From a checkpoint of a small transformer trained on Wikipedia.
Architecture: learned positions, tied embeddings.
Each number is 128 + 32 x the weight over its row's rms, rounded and kept within 0 to 255. Layers, rows and columns count from 0. The size above them is the row's rms in percent of the matrix's.

# layer 5 attention output (transposed), 512x512, rms 0.0209, rows 314-340, columns 384-511
size [ 96 100  94  95 100 101  97  94  92  97 103  95  97  94  93 103 103  93  84 100  97  93  92 104  88 100  99]
[[116 122 140  69 141 101 185 218 244 125 166 116 165 121 156  72 165 137 127  38 146 126 181 129 192 159 169  93 140 107 187 114  80 108 124 157 132 141 150 123 190 173 159 146 142  80  88 113  83 102 165  36  87 120  99 166 136 105 145 181 126 178  71 131  79 121 136  83 123 103 115 127 102 124 145  74 117 142 121 119 117 131 125 166 104 137 142 133 128 135 117 108 113  72  85 148 113 105  48 144 196 100  97 127 127 159 170 107 130 137 157 151  90 154 168  90 129 102  94 121 117 134 126 139 182  77 177 144]
 [155 142 125 142 108 136  94 137 196 125 173 116 114 129  85 118 135  81 145 114  75 128 132 158 162 116 169 170  87  98 150 157 162 160 155 104  82 126 147 109 145  16  90 162 125 146 106 132 148  98 181 122 115  99 213 161 130 120 189 121 162 104 135 109 150  54 124  90  75  91 164  85  32 143  96 150 138 145 192 131 109 129 109 139 151 149  74 132 159 147 140 110 115  85 111  98 140 146  48 135 120 190 137 100 139 124 156  84 110 143 163  90 106 144 135  73 177 143 114 107 150  94 151  95  71  94 150 112]
 [117 164 141  98  88 115 143 152 191  87 194 119 140 136 133 114 106  87 118 130 115 102  71  94 162 151 105 129 174 137 134 192 175  81 130 123  97 121 156 117 151 165 112 105 147 142 157 128  98 153 133 135  83 204  89 116 177 117 134 191 120 181  59 125 146  65 121 101 109 145 145 174 125 170 135 152  81 177 163 118  99 142 139 136  87 109  84  62 110 132 113 133 114 145 135 120 165 111  42 178 116 129 118 188 178 156 115 126 138 114 106 144 141 107 185  96 112 138  92 135 179 160 123 144 122 129  78 145]
 [136 188 120 157 140 103 119  89  79 161 115 124 132 136 119 117 145 112 158  91 143 160 112 151  44 165 121 138 119  76 134 142 211  68 145 117 141 113 169 164 151 116 129 164  99 115  93 103 154 128 136 147 121 116 212 173 133 139 113  94 175  88 114  46 138  95 130  95 176 125 125 110 184 138 150 152 110  83 134  72 164 133 132 161 146 140 137 143 139 109 119 119 158 108 216 107 168 149 130  68  54 139 180 125  82 113 111 133 141 135 148 237 114  88 134 114 188 140 181 158 184 129 163 117 108  77 154 145]
 [192 129 128 151 155 117  50 142 109 110 122 146 145 136  78  98 104 114  87 180 111 140 117 209 115 154 133 125 113  85  58 171 157  80 155 140 124  84 157 133 162  53 131  94 100 147 163  58  94  57 148 156  99 159 134 118 178 161 148 168 193 152 122 188 127 151 114 100  97 115 135  94  90  72 100 132 129 110 111 127  93  96 119 184  70 168  59 151 128 105 111 176 136 110 109  71 114 117 123 119  82 111 118 160 144  65 148 144 163 173  79 125 123 148 118 124  99 151 102 120 142 154 203 183 127 149 168 120]
 [142 153 198 146 161 156 135 118 129  93  53 156 133 127  96 119 122  88  88 103 132 118 130 109 148 134 130 134 199  83  89  46 120 146 108 184 131 103 131 150 128 172 205  67 156 234  84 138 144 103  86 111 153 115 103 125 102 170 123 152  90 123  94  78 139 181 101 118 127 117  30 118 130 136 143 139  90  78 102 145  56 152 136 187 155 140  55 116 111 154 174 146 145  97 131 144 125 132 161 104 154 135  90 106 115 154 116  78 138 178 120  83  93 131 123 108 142 113 126 119 118 143 111 100 152 149 116 136]
 [112  85 137 148 163 178 130 115 147 144 120 144 180  92  82 173 144 178 154 132 111 137 192 135 104 184 114 138 105  77 111 117  94 177  92 113 158 104  63  59 111 159 112  87 179 173 108 159 200 173  95 176 156 123  87 117 103 151 136 121  97 140  73  86 141 130  70 137 154 169 158 115 123 208 112 155 135 139 134 179  85 122 130 137  80 119 157  95 119 103 142 151  78 172 123  43 109 135 187  98 111 134 100 146 193 100 140 129 142 134  67  82 165  91 127 101 122 103  97 110  97 160  97  78 118 148  87  83]
 [123  57 139 100 104 201 119  87 180 152 105 162  89  78  53 161 130 128 124 194  91 101 127 147 213  95 125 174 158 138  83  83 101 134  66 108 133 126 108  92 119 176 118 106 152 127 125 154 129 151 140 150 106 140  62 116 103 149 111 122 175 117 175 161 152  98  95 190 176  99 132 124 103 134 122 191 148 163 115 168  61 109 118 135 119  94  94 108 113 149 163 160 151  46 115 100 153  81 159 150 120  86 111 179 189 173 135 174 140  82 125  22 162 150 187  74 115 121 150 135 100 126  68  80  47 152 127 133]
 [165 164 136 103  90 143  68 125 167 102 240 104 151 162  58 204 101 101 148 128 132 123 163 131  85 143 138 131 137 149 157 174  95  98 142 139 139 117 148 153  98 117 108  72 162 112 156 177 117 102 134 104 145  73 114 141 107  89 121 139 123 134 145 133 125 166 142  95 111  73 177  77  60 106 203 114 195 126 118  96 147 100  92 132 170 110 232  91 139 123 181  75  98 101 142  91  88  94 136 116  28  91 160 131 119 161 132 173 141 121 126 173 101 108 150 139 134 131 120 105 140 101 121 201 148  93 139 158]
 [160 113  80 167 201 110  34 120  84  99 145 120 128 128  72  96  98 153  98 172 130 141 144 141 194 133 166 124 154 144 156 131 156 132  95 106  59  30 182 154 129 123 139 125 107 116 151  51 160 114 138 156  92 104 109 181  75 151 119  73 143 135 193 126 187 154 124 178  80 106 138 125  85 125 148 184 120  86 111 104  30 131 102  90  92 112 114 104 147 160 138 144 104 118 110 148 184  73 181 107 102 101 160 117 161 119 180 107 106 135 120 168 156 145 121 110 158 146 160  74  84 190 159 129  35 159 115 101]
 [131 108 113 153 159  87  31 111 179 112 139 107 135 179 143 119 170 150 146 112 186  69 101 126 106 158 156 116 141 113 121 118 144 164  78 149 154 106 152 104  78 127 118  48  90 154 138 109 139 108 137 134 175  85 183 103  84 109  78  64 196 138 149  73 152 154  44 133 114 110 112 156 127 116 138 117 120 136 147 185 110 135 123 155 145  86 144 107 155 122 117 125 164 154 131 110 143  81 155 112 122 177 137 128 118 123  87 115 102 113 177 133 138 143 104 131 125 171 118  95 169 119 104 148 188 113 147 165]
 [147 141  85 153 111 131 146  98  85 185 162 115 167 151 157 127 132 187 109 126 174 139 101 123 123 102  88 116  95 128  60 146 130 133 148 123  68 100 168 137 120  99  96 175 123 143 211  61 102 127  93 145 135 138 134 109 135 120 155 116 169 135 122  53  97 152 174  95 100 177 114  98 148 138  94 130 100 118 124 156 125 155 122 135 139 118 152 104 178 186 110 105 152 163 173 128  57 178 131 123 117 137 151  80 131 100 125 143 154  90  93 181  83 158 111 128 153 125 110 118 122 127 151 160 166 132 106 156]
 [ 87 127 120  57 201 107 124 107  63 177  86 119  62 139 151 152 123  90 147 156  94  97  99 108 122 141 116 122 107 124 137 143 148 165  59 146 124 179  89 149 168  74 104 153 117 113 146 135 173 136 126  58  99 182 110 155  84 164 101 128 122 160 160 120 165 149 124 146 128 103 104 169 101 116  93  77 115 133 120 165  90 121 141 131 109  73 131 110 152 154 171  70 120 176 128 163 158  71 137 102 137 167 134 181 155 140  96 130 105 170 114 102 135 133 152 118 106 147 182 153 135 109 152 140 126  85  99 123]
 [127 175 130 141 152  90 174 105  70 129 137 117 172 106 187  99 119 109 141 108 153  99 109 117 159 159  87 109 163  81 107 207 122 149 141 142 130  76  62 155 110 116 134 169 152 129 139  58 146 171 133 140 114 134 115 126 186 149  32 137 112 187  86  69 130 117 144 122 131 111 132 168 114 143 156 105 163  65 125  87 103 174 150 176  60  81 129 122 107 124  92 176 122 142 162 157  92 111 151  93 103 115  80 166 158 133 164  40 207 161  83 194  96 153 148 141 115 122 125 130 136 137 124 112 153  84  99 146]
 [112 147 140 127 153 161  74 127  67 144 147 129 102 138 152 113 122 110 121 129  92 123 126 152 137  44 122  84 167  95  87 119 181 155  89 156 143 123 103 122 124 130 118 134 120 122  71 165 113 155 161 139 150  57 123 120 148 171  87 127 107 181 138 129 147 135  66 116 154 162 112 125 160  74 116  54 121  90 161 138 127 140 160 170 140  92 168 171 132 127 163 139 123 129 131 120  71 125 158 175 125 116 114 154  88 115 113 118 130 103 118 129 150  98 155 159 102 101 123 175 151 140 116  75 139 141 104 151]
 [105  84 155  90 184 155 139 132 136 146 127  95  62  73  79 174 121 168 133 136  95 137 144 192 120  82 136 119  98 180  73 125 135 103 141 166 111 108  86  91 146 191 101 217 124 139  91 163 123 145 127 124 156 149  80 137 134 158 143 108 151 189 144 141 122 167 152 136 160  68 150 113 164 100 114  90  92 161 164 129 184 163 130 140 107 121 221 131 108  99 177  77  84 125  97 110  75  69 170 155  93 153 111 164 141 118 148 129 144 144 133  92  96 193 126 144 166 112 144 147 149 182 146 152 101 122 180 166]
 [175 150 165 203 118 153 148 115 115 147 114 143 148 138  74 134  71 152 137 106 179 135 115 110 154 180 175 153 155  64 106 115  98 142 135 144 152 107 105 142 103 179 132  94 186  94 128 123 122 152  63 179 115 147 142 153 123 103  66  65  84  87 125 107 103 165 113 168 105 134 100 110 128 167 213 153 134 105 135  93 104 144  77 182  79 141 119 125  49 121 139 145 131 106 197 131 168 179 171 152 106 181  93 134 123 131 183 204 154 141 128 197  83 130  61 154 116 100 113 167 154 164  98 136 119 156 106 106]
 [135  62 161 111 137 110  62 105 126  79 136 100 178  92 109 154 145 141 147 123 170 128 162 111 133 135 142  62 114 114  75 122  85  91 114 119 170 130 165  46 133 179  93 173 140 108 187 128 114 174  67 167 142 173 167 169 122 127 121  83 156 107 100  80 121 158  78 139 109 162 171  83 145 135 145 149 135  80 139 169 100  72 150  70 116 143 158 105  41 122 143 107 101  75 113 162 216 109 112 143 112 143  72  68 154  97 165 174 158  90 103 211 132 138 123 123 118 118 167 110 130 157  58 159 107 131 111 146]
 [160 108 122 141 194  98 134 106 117 149 157 122 108  99 116 166 161 204 106 133 111 132 164 119 116 179 120 123 122 120  96  94 185  67 167 105 118  57 116  86  86 155 126 128 138 139 164 131  89 144 173 141 131 151 136  88 153 146 163  94 162 177 145 102 117 166 121 180 103 112  87 113  76  81  89 131 156 159 132 115 127 144 122  69 116  66 191 107 145 144 141 109 143 113 122 129 151 120 168  59  87 154 146  80 160 134 183 146 171 149 110 114 155 152 158  72 185 101  92 134  93 181 141 139 113 103 131 162]
 [145 140  88 129 138  80 153  77 135 116 166 101 141 103 167 136 119 168  99  96 184 160 123  95 159 148  73 100 100 139 160  84  81 140 127 173  91 103 169  92 119 116 150 182  97 203 150 137 150 126  95 121 100 103 148 165 127 107 129 137 123 159 117  18  88 185  91 184 118 132 139 180 119 131 147  92 151  70 103 145 132 118 108 115 115 120 101 115 172 133 115 109 145  86 126 153 120  88 115 117 169 133 133 143 141 122 108  78 166 155 153 154  67 168  85  67  83  91 138 109 137 161 151 203 186 133 129  91]
 [152 136 169 164 150 124 159 128 140  81 130 131 132 146 102  88 178 114 140 134 114 171 149 190 102  99 108 169 129  54 144 126 197  97 114 147 122  98 140 125 177 199 118 116 135 166 144  99 143  71 156 155 130 114 221 131 150 135 146 130 120  94  98 117 173  84 122 163 100  94 100 104 100 168  99 159 132 109 104  92  96 132  99 136 187  73 154 105 131 160 159 112 111 127 186 151 172 127 122  76 113 130 142 107 177 144 154 134 180 171 130 133 129 125 171  92 147 152 160  62 165 114 119 102 111  71 110 122]
 [175 141 162 122 140 154 147 112 214 118 138 166  79 125 128 128 149 118 135  96  92  58 181  81 119 140 129 156 189 155  48 137 208  95 133 145 128 169 100 161 175 190 147 121 173 148 128 165 106 150 156 134 178 129  95 108 143  73 151 100 104 112 127 103 109 183 138 143 105 105  94  96  55 145 163 102  63  89 114 102 106 106 100 148 146 166 157 126 110 133 136  80 155 114  89 124 126 105  95 139  89  98 163 101 116 131 116 124 115 155 126 157 173 108 119 107 130 128 139 126 135 123 109 128 120 135 148 126]
 [ 78 134 125 125  98 106   0  90 168 160  95 146 158 136 105 175 160 129 140 106 195 137 161  86 108 156 151 149  88 152 121 195  79 148 151 104 116 133 183 100  99  63 111  67 147 146 149 112 101 193 119 134 108 112 165 123 132  74  93 133 110 127  39 112 135 131 136  60 129 145 145 112 120 119 132 145 110 127 137  97 141 108 131 136 116 116 164 120 118 107 157 114 128  90 168  68 138 105 136  83  73 104  59 192 141 152 119 152 149  68  70 174  97 145  45 115 121 149  80 205 168 199 116 113 163 144 178  92]
 [ 73 142 169 165 126  74 135 145 146  92 107  63 169  99 147 125 175 109 123 121 108 116 102 165 125 158 152 123 181 119 177  92  66 154 125 110 151 115  92 158  97  98 128 100 129 127 121 118 120 133 156 140 124  98 166  98 135 136  78  60  49 103  56 127  99 117  79 161 120 104 102 179  86 158 151 132  87 102 127 106  97 163 105 127 142  73  90 120 117 147 101 133 133 123 146 183 177 149 155  80 155 100  99 152 137 193 116  72 120 124 183 117 149  78 150  82  91 131 130  96 152 185 138 101 151  59 121 131]
 [156 141  88 151 155 126 115 107 115 138  77 121 199 118 167 144  91 189 161 104 135 144  97 116 174 138 113  95 122 136 188 134 102 131  79  83 194 103 138 111 167 162  87 132 105 153 110 146 165 137  84 109 147 153 145  84  85 115 121 100 143  88  80 101 122 115 137 134 106 163 129 182 117 185  52 164 126 131 116 153 127 102 158 117 120 140 145 111 107 175 109 169  88 153 131 150 150 183 141 113 167 158 176  89 131 123 144 110 155  92 112  83 123  79 134 161 151 105 146 102 130 144 128  79 118 109 120 123]
 [137 133 125 123  96  94  53 221 180 126 115 115 116 121 126 153 132 144 141 117 134 175 135 152 171 174 131 139  91 126 195  97 102 145  92  80 137  98  84  92 173 103 153  55  87 145 202 159 130 148 141 119 152 150 140  93 165  96 111 156 126  72 119 120 174 107 101 120 121 168 139 175  85 123 117  85 149 124  63  78 188  93 121  92 125 139 105  86 154 129  85  87 100 109  92 180  94 131 128  97 172  88 159 114 166 118 185 215 152  85 151  80 110 100  98 133 125 128 161 146 175 133  58  99 149  87 159 146]
 [ 85  92 182 114 141  85  82 100 156 163  25 104  91 139 146 136 144 159 121 100 175 135  89  85 135 137 131 105 124 167 122  81  57 202 162 110 171 185 101 112 129 157 136 113 112 136 169 119 188 158 148 119 130 156 145 136  55 154 154 132 132 167 132 164 146 168 185 138 138  79 162 192 104  98  54  73 109 134 116 169 142 154 161 139 112 102 150 127 145 137 100 114 155 166  98 165 141 121 180 167 149 161  83 170 152 147 137  93 174 143 171  94 116 137 136 164 158 132  91 148 143 175  97  89 206 102  73 140]]
# layer 5 attention value, 512x512, rms 0.0108, rows 315-341, columns 384-511
size [ 99  96  96  99 102  98  95  99 100 106  97  97  97  96 104 101  95  88 100  95  94  99 103  94 102 100  94]
[[ 88 163  92 127 114 129 126 112 151  97  45 182 130 123  96 149 111 142 110  45 196 129 123 130  99 138  81 113 110 131 110 141 160  97  92  96 190  96  99 177 128 152  76 112 104  92 126 147 120 134 169 114 140 163  43 121 110 124 160 118 152 127 166 183 135 211 131 139 145 124 115 134 147  93 139 120 147  41 110 131 125 114  76 115  45 130 134 192 134 149 186 188 131 117  98 122 137 134 132 145 170  97 146 190 124 152 172 171 100 159 122 172 122  96 109 181  75 127 197 153  97 138 136 130 137 179 117 114]
 [163 139  83 134 120 123 115 133  82 100 126 155  65 126 174 121  81 118  88 147 156  73 118 141  97 171 167 156 170 143 199 181 125 148 103  95 174  73 128 163  98  59  18 140 101  72  96 194 217 175 125 155 125  94 190 182 116 119 115 111 137 133 170 113  89 154 187 129  81 173 117 193 129 112 120 104 113 128 101 100 174 110 134 110 158  85 136 139  54  99 160 143 162 129 131 120 105 146 132  93 149 130 146 102 148 167 119 137 121 140  99 151 169 188  94 112  64 143 161 114 132  82 118 117 175 142 152 103]
 [125 132 148 144 127 139 116 108 158 137  99 149 133 113 140 131 146  87 150 153  79 181 179 105 116 191 157 137 126 109 138 159  97 165  91 128 119  92 158 162 107 125 157 114 153 132 145 174 111  86  91 138 111 154 122 128 161 133 173 171  71 160 133 134  88 169 108 196  87  84 100  75 126 110  81 117 102  87 124 234 152 125 132 154 140 155 112 116 151 179 162 127 125  83 153 192 110 165 168 171 103 112 105 121  70 126 168 105  51 163  80 108 129 160 159 129 129 136 108 151 119 123 164 162 134 127 131 133]
 [118 130 124 147 136 137 133 108 146 122 149 174  91 120 103 112 141 177 195   2 171 122 107 152 153 200  91 148 129 165 163 150  74 183 155 151  86 177 132 136 158 118 138 126 211 129 116 131 140 156 111 121 168 138  88 114 143 175  94 101  77 118  98 160 127 129 197 144  82 142 142 137 226 137 124 120 130 122 154  94 103 142 106  97 120 155 154 114  85 104 146 106 158  48 110 168  91 163  70 103 166 117 120  98 154 157 137  71 113 109 144 146 129 127 133 128 118  77 121 155 149 123 111 117 183 132 157 138]
 [173 153 115  77 170 119 154 105 119 144 169 143 150 111 142 159 173 158 165 116 143 101 131 168 127 112  76 135  94 105 143 110 130 174 164  80 115  85  59  88 187 172  21 140 204 115 120  60 125 174  95 134 163 172 173 128 212 123 140 138  65 148 121 112 157  44 147  97 116 162 133 136 102 112 130  79 176  98 147 170 171 132 121 123  87 135 168 136 109 153 141  71 117 171 120  81 149 113 167 128 122 149 118 132 101  98 177 193  79 102 109 148 138 114 129 185 122 172 131 119 123 126 140 114 141  64 117 106]
 [115 191 150 136 105 170 127 109 131 151 174 122 109 135 156 181 172 133 138 128 141  51 151 158 141  76 114  90 144 128  67 107  72 166  94 110 152 136 130 127 153 137 112 140  74 150 144  30  96 107 127  35  87 129 122 120 154 113 118 135 147 107 125 137 103  55 159 107 105 120 121 146 124 168 147 141  59 151 131 138 124 110 130 141 149 114 159 138 103 151 153 119 142 128 143 113 134 136 147 154 128 153 157 146 110  46 148 144 152 145 163 150 118 163 173 150 137 114  81 121 105  76 154 113 117 123 111 115]
 [131 141 104 140 155 116 122 130  27  82 189 150  93 125 170 141 149 125 110 186 192  78 103 132 123 106 105 128 132 124 159 107 123 198 161 148 155 100 120  92 145 109  80 102 180 125 130 109 140 143 106  53 158  92 151 123 130 121  52 100 114 107 115 149 146 152 160 131  85 155 115 122 137 137 118 105 141 197 131  73 115 126  92 149 119 110 165 116  99 140 142  93 170 164 160 123  86 118 135  70 172 170 143 134 121 146  82 111 205 192 151 160 150 127 120 154 123 128 120 134 107 154 172 119 123 125 186 117]
 [141  52 126 137 160 103 130 133 156 150  42  89 142 160 120  99  91 109  81 219  99 142 114 136 171 147  74 154 101  93 101 119 144 125 121  96 179 119 189 113  65 155 160 125  68 108 114  94 148 150 163 130 115  45 112 127 105 131 164 117 158 154 136 140 143 146  72 108 170  99 134 147 132 103 117  74  91 148 135 190  65 122 227 144  93 142  62  75 143 129  72 121 124 171  89 166 131 178  99 134 124 135 102 118 111  95  50 108 101  77 127 114 152  69  94 166 133 154 120 135 144 123  78 132 115 143 185  81]
 [100 184 141  68 109  93 158 170 159  98 117 222 134 111 169 186 118 154  96  91 185  86 139  96 119 105 126  57 153 176 157 150  96 151 107 100  91 152  92 137 143 156  40 148 210 180  91 141  86 132 125 141 138  99 151  95 129 109 136 149 102 113 117 128 113  72 135 145 113 172 140 133 132 138 178  96 140 152 119 138 116 172 106 102  82 144 152 138  83 146 162 128 138  78 162 194  54 153  70 140 165 176 131 185  94 145 117 168 104 161 162 145 116 151 152 188 150 161 156 156 117  97 125 122 195 139 106 175]
 [150 156  95 128  98 145 121 116 165 174 101 122 126 138  89  97  94 112 141  89  75 140 165 120 169  77 116  76 126 114  84 155  89 149 122 122 159 156  92 114 140 153 129 146 169  98 109 119 134  85 127 108 147 148 114 114 176 121 109 127  34  83 125 162 136 104 144 171 117  87  91 106 111  86 123  40  58 131 163 205 175  82 203 150 122 141 108 122  70  65  66 123 105 121 151 137  85 116 156 171 108 109 110 139  73  84 118 136 136 110  95 113  90  87 169 189 153 130 143 167 132 127 146 139 128 155  92 159]
 [110 116 165 166 139 148 127 132 168 141  33 143  89 112 130 130 135 128 158 184 143 134 116  91 142 137 186 118 115 163 192 169 106  99 130 134 160 139  86 169 167 140 141 110 174  35 115  83 104 103  84 166 118 126 183 114 151 163 130 140 105 100 105 158 132 109 184 117 113 142 103 156 186  32 100 136 103 103  74 153 176 172 159 164 140 105 120 162  40  93  86 148 124  78 115 130 134 112 135 145  24  69 137 125  80 116 149  82 131 155 179 136 153 110 128 162  96 144 175 149 116 133 112 114 120 107 186 108]
 [148  94  89 162 106 168 137 173 162 148 159 130 208 110 139 126 176 149  96 208 189 129 143 163 130 107 146 132 143  90  89 119 174 108 165 141 131 153 178  65 142 140  47 106 135 131 147 111  82  99 127 121 168 110 117 104 126 128  92  83 125  90 107 155 112 128 126 135 190 112 118 121  65 108 127 126 113 153 111 102 138 146 181 124 106 123 160 125  56 195 108 198  93  89 131 130 126 149  82 156 102  88 167 114 104 105 109 142 111  93 172 148 147 137 203 111 108 148  87 142 105 140 157 101 145 117 151 137]
 [133  78 154 133 122 179 124  97 155 168 118 151 152 158 122 140 142 121 162 102 175 155 125 133 122 166 155 142 108 177 156 179  97 104  76 108  86 160 153 110 118 107 121 103 187 124 135 125 155 134 105 123 147  88 131 125  23 115 189 140  36  92 168 133 122  74 145 139 125 135 146 125  98 160  93 106  89 126 127 151 136  87 186 131 129  65 108 143 108  80 111 153 101 125 106 103 123  94 136 162 121 105 141  93  77  99 109 204  56 106 124 116 130 163 145 173 154 126  36 146 131 113 185  92  90 101 146  90]
 [164 110 118 106 182 117  96 109 125 168  99 110 150  89 159 113 158 160 105 128 161 151 173  73 140 132 128 118 111 167 122 114 123 143 172 183 148 171 147  80 170 153  98 146 166 159 144 103 163  64  71 137 131 128 135 161 101 114 107 123 114  80 152 114  87 121 121 161 155 173 136 120 104 124 140 123 132 136 174  32 107 146 166 157 153 125 148 153 121 138 143 191  92 223 111 112  97 142 135 116 201  94  70 128 148 133 135 138 120  66 148 116 130 142 169 102 110 187 107 143 104 125 174 145 158 104 133  83]
 [147 157  95 151 135 115 143 162 102 169 153 130 151 136 104  58  74 123  87 198  94 140 127 149 157 148 177 111  81 137 177 112 137 135 146 151 157 102 126 153 132  92 134 133  60  92 163  87  95 108 107 142 131  95 186 131 150 126 117 125  88  99 174 151 108 129 183  98 126 155 122 106  78 142 164 183 137 149  84  50  84 182 108 207 142 128 132  78 160 147 122 193 127 156 138 121 138 143 132 130 151  27  89 146 135 134  55 148 177 126 209 122 175  65 103 190 105 153 138  78 108  63 113 101 157 136  78  65]
 [119 145 145 101 126 105 111 147 127 130 195  90 125 157 147 124 156  90 116  69  88  76 147 125 166 174 121 116 118 175 124  63  87 139 133 121 111 142  96 115 156 135 100 122  98 162 126  91 136 137 128  95 192 123  56  82 191 124 129 139 159 132  81 111 126  67 103 119  76 133 157 161 127 171  66 138 128 115 132 138 144 103  84 121 177 161 117 118  75 134 145  48  98 158  72 124 154 141 165 136 140 106 134 109 126 125  72 111 157 152  75 105 115 116 188 184 162 120  93 105 114 126 134 165  72 132 105 175]
 [121 189 193 159 114  70 130 130  76 147 150  87 129 168  99 132  98 102 180 104  97 180 126 145  83  62 139 118 150 136 162 114 131 124 167 171 168 127 176 103  98  62 204 142 107 100 147  97 177 117 141 105 136  88 128 171 138 166 153 156 157 151 128 131  99 144 122 140 118 107 126 125 115 143 120 162 147 172 111  95 104 158 171 122 177  74 129 130 154  67 140  95 142 138 126 141 104  99 129  64 132 126 123  63 144 131 147 125  96 147 152 112 185  91 133  76 180 163 130 155 139 157 146 164 164  67 120 157]
 [119 137 119 120  90 125  75 155 132 141  95 130 160 152 155 156 102  81 109 107 114 143 129 127  32 130 188 112 114 146 120 146  67 144  79 203 134 111 114 133 143  99 201  86 146  80 138  81 145 126 121 119  58 100 139 119  84 154 104 115 126  97 151 160 124 141 140 112 169  61 134 163 198 150 150 141 168 178 100  99 140 140 179 150 172 124 161 131  92 100 127 167 159  92 166 151  76 158  59  91 150 150 129 135  96 166 130  36 163 163 115 109 153 153  85 242 112 117 131  81 106  77 200 139 121 154 164 133]
 [ 98 110 171 154 147 133 130 170 132 143  78 152 145 118 111 154 109 139 126 119  91  39 108 161 133  12 130 149 100 134 159 112  94 118 157 105 151 158  81 126 116 142 123 111  81 170 163  79 109 116 125 200 171  67 161 116 143  88 137 132 136  76 111 199 123  54 142  87 175 147 117 119 110 140 172 146 165 151 133 132 188  76 127  98 138 120 129 130  86 119  93 138 144 141  83  86 105 173 163 119  44 123 124 166 117 160 182 204 127 138 156 106 173 127 165 111 198 175 178 120  88 121 150  89  99  98 106 127]
 [141 111 125  96 103 137 115 127 115  86 139 132 121 141  74 172 154 168 127 126 111 140 126 112 114 222 131 154 162 141  86 140  47 156 106 126  83 131 143 159  91  76 106 110 168  99 179 181 159 105 133  69 147 159  95 145 137 143  91 126 182 156 130 173 136 166 149  95 151 138  81  85 180 148 104 150 136 110 134 138  58  89 232 132  80 115 125 183 184 182 225 118 182 106 134 107 102 138 146 106 169 179 151 165  92 131 186  84 100 175  81 137 196 127  91 170  85 105 111 144 148 126 119 146 138 163 110 107]
 [127 157 157 169 134  78 149 189  97 120 123  70 190 165 120 143 138 118 155 128  88 148  93 171 158  40 127 159 138 115 122 107 111 137 102 163  98  51 136 112 103  74  88 107 109 107 115 125 148  98 146 128  85 117 168 176 209 164 120 119 113 169 106 148 151 136 126 137 144 100 100 132 135 112  72 159 145 158 111 117 165 119 202  89 131 119  87 113 116 150 181 132 131 170 152 134 132 116 127 125 217 107  88 147 154 135 166 165 149 111 139 124 139 157 140  96 122  63 140 125 119 195 125 141 100 115 113 134]
 [119  82 147 110 145  96 119  69  87 176 101 114 106 130 174 152  55 121 108 163 103 179  82 159 131 136  98 139 130  12 102 106 150 134 141 116 198  91 129  89 110 137 158 163 116 168 110 128 147 140  93 144 118  97  95 123 118 132 155 112 190 149  67 156 101 111  96 203 136 146 107 159  74 108 115  70 140 113 147 178 164 155 140 195 131 111  98 112 128 152 135 104 156 154 101 193  53 134 118 154  91  99 157  54 115  67 144 145 146 157 132 124 141 135 133 106 120 115  94 181 126 107 125 174 113 141 104 138]
 [167 130 138  99  74 155 136 143  95  60 187 149 129 152 105 131 146 125 129 101 155 134 160 139 111 117 103 120 160 164  62 122 109 117  86 106 129 138 120  86 147 159  46 105 159 152 104 133 156 179 123  74 128 169  82 142  41 115 116 141 139 148 104 141 142 189  85 138  86 120 122  57  82 136 130 114 144 120 155 194 158  66 105 135 142 158 109 121 149 103 102 122  78 142 114  76 110 158 146  95 136 143 138 129  90 137 150 219 148 166  55 149 111 134  68 190 173 124  84 172 105  96 125 101 108 142  56 130]
 [107 122 157  98  38 153 141  74 130 125 178 157 132 142 122 109 143 147 137 148 184 138 145 118  92 132 122 116 142 131 176 163  84 136 131 122  80 144 165 185 120 106 181 139 119 168 160 136 146 120 158 102 140 118 164 167 133 147 108 150 115 143 188  70 163  58 109 104 140 103 119 100 117 141 169 139 119 157 148 164 118 190  79 172 168 169  90 144 133  88  79  81 121  82 158  91 132  80 103 169 106 138 141 124 129 112 197  49 126 146 110 122 118 172 101 133 151 135 142 170 125  79 112  42  95 115 129 140]
 [124 104 182  58  82 109 134  85  31 127 112  61 137 137 131  64 123 241 175 203 178 137 136 160 172 144 156 141 109 111  98 124 101 120 155 126 143 180 141 100 153 115  75 141 142 117 145 104 194 175 166 100 114 135 124 130  58 180 120 119 174 188  67  76 125 145 144 195 125  83 118 118  84 107 105 124 149 116 149  74 111 162 124 124 116 136 125 151  90 138 188 149 130 116 114 106 167  92 119 132  65  68 176 102  86 155  45  87  91 153  57 136 113 155 113  99 105 129  91 134 106 105 156 139 139 149 111 135]
 [148 145  77  97 114 153 113  48 106 104 160 151  68 109 112  96 158 120 131 209 178 155 157 224 134 114 145 104 147  76 137 122 107  96 131 158  85 110  92  86 189 110 119 168 141 132 153 186 154 146 128 152  91 115  42 132 164 108  92 134 107 175 134 171 101 104 103 101 131 135 132 135  95 125 124 107 160 148  89 124 136 116 134 124 184 114  93 114 158 136 148 143 100 193 158 119 126  96 150 194 137 102 131  67 130 122 146 188 122 121 135 170 122 139 113 150 128  81 150 122 113  72 158 118 156 112 130 122]
 [160 126 151 153  68 129 126 160 100 105  83 102 148 134 119 120  92 138 165 180  57  84 104 103 103 126 102 179 109  73  62 135 120 100 119 156 100 160 100  61 179 144 202 135 112 119 133 141 145 169 117 115  82 194 170 120 123 163 123 138  95  59 159 142  98  63 148  94 174 173 116 148 160 125 187 107 151 148 139  70  92 170 155 140 154 135 115 117 188 129 141 163 104 129 105  84 143 165 147  65 113 131 132 214 117  73 105  94  96 142 139 114 191 127 181 169 126 129 131 156 107 116  77 139 143 108  95  83]]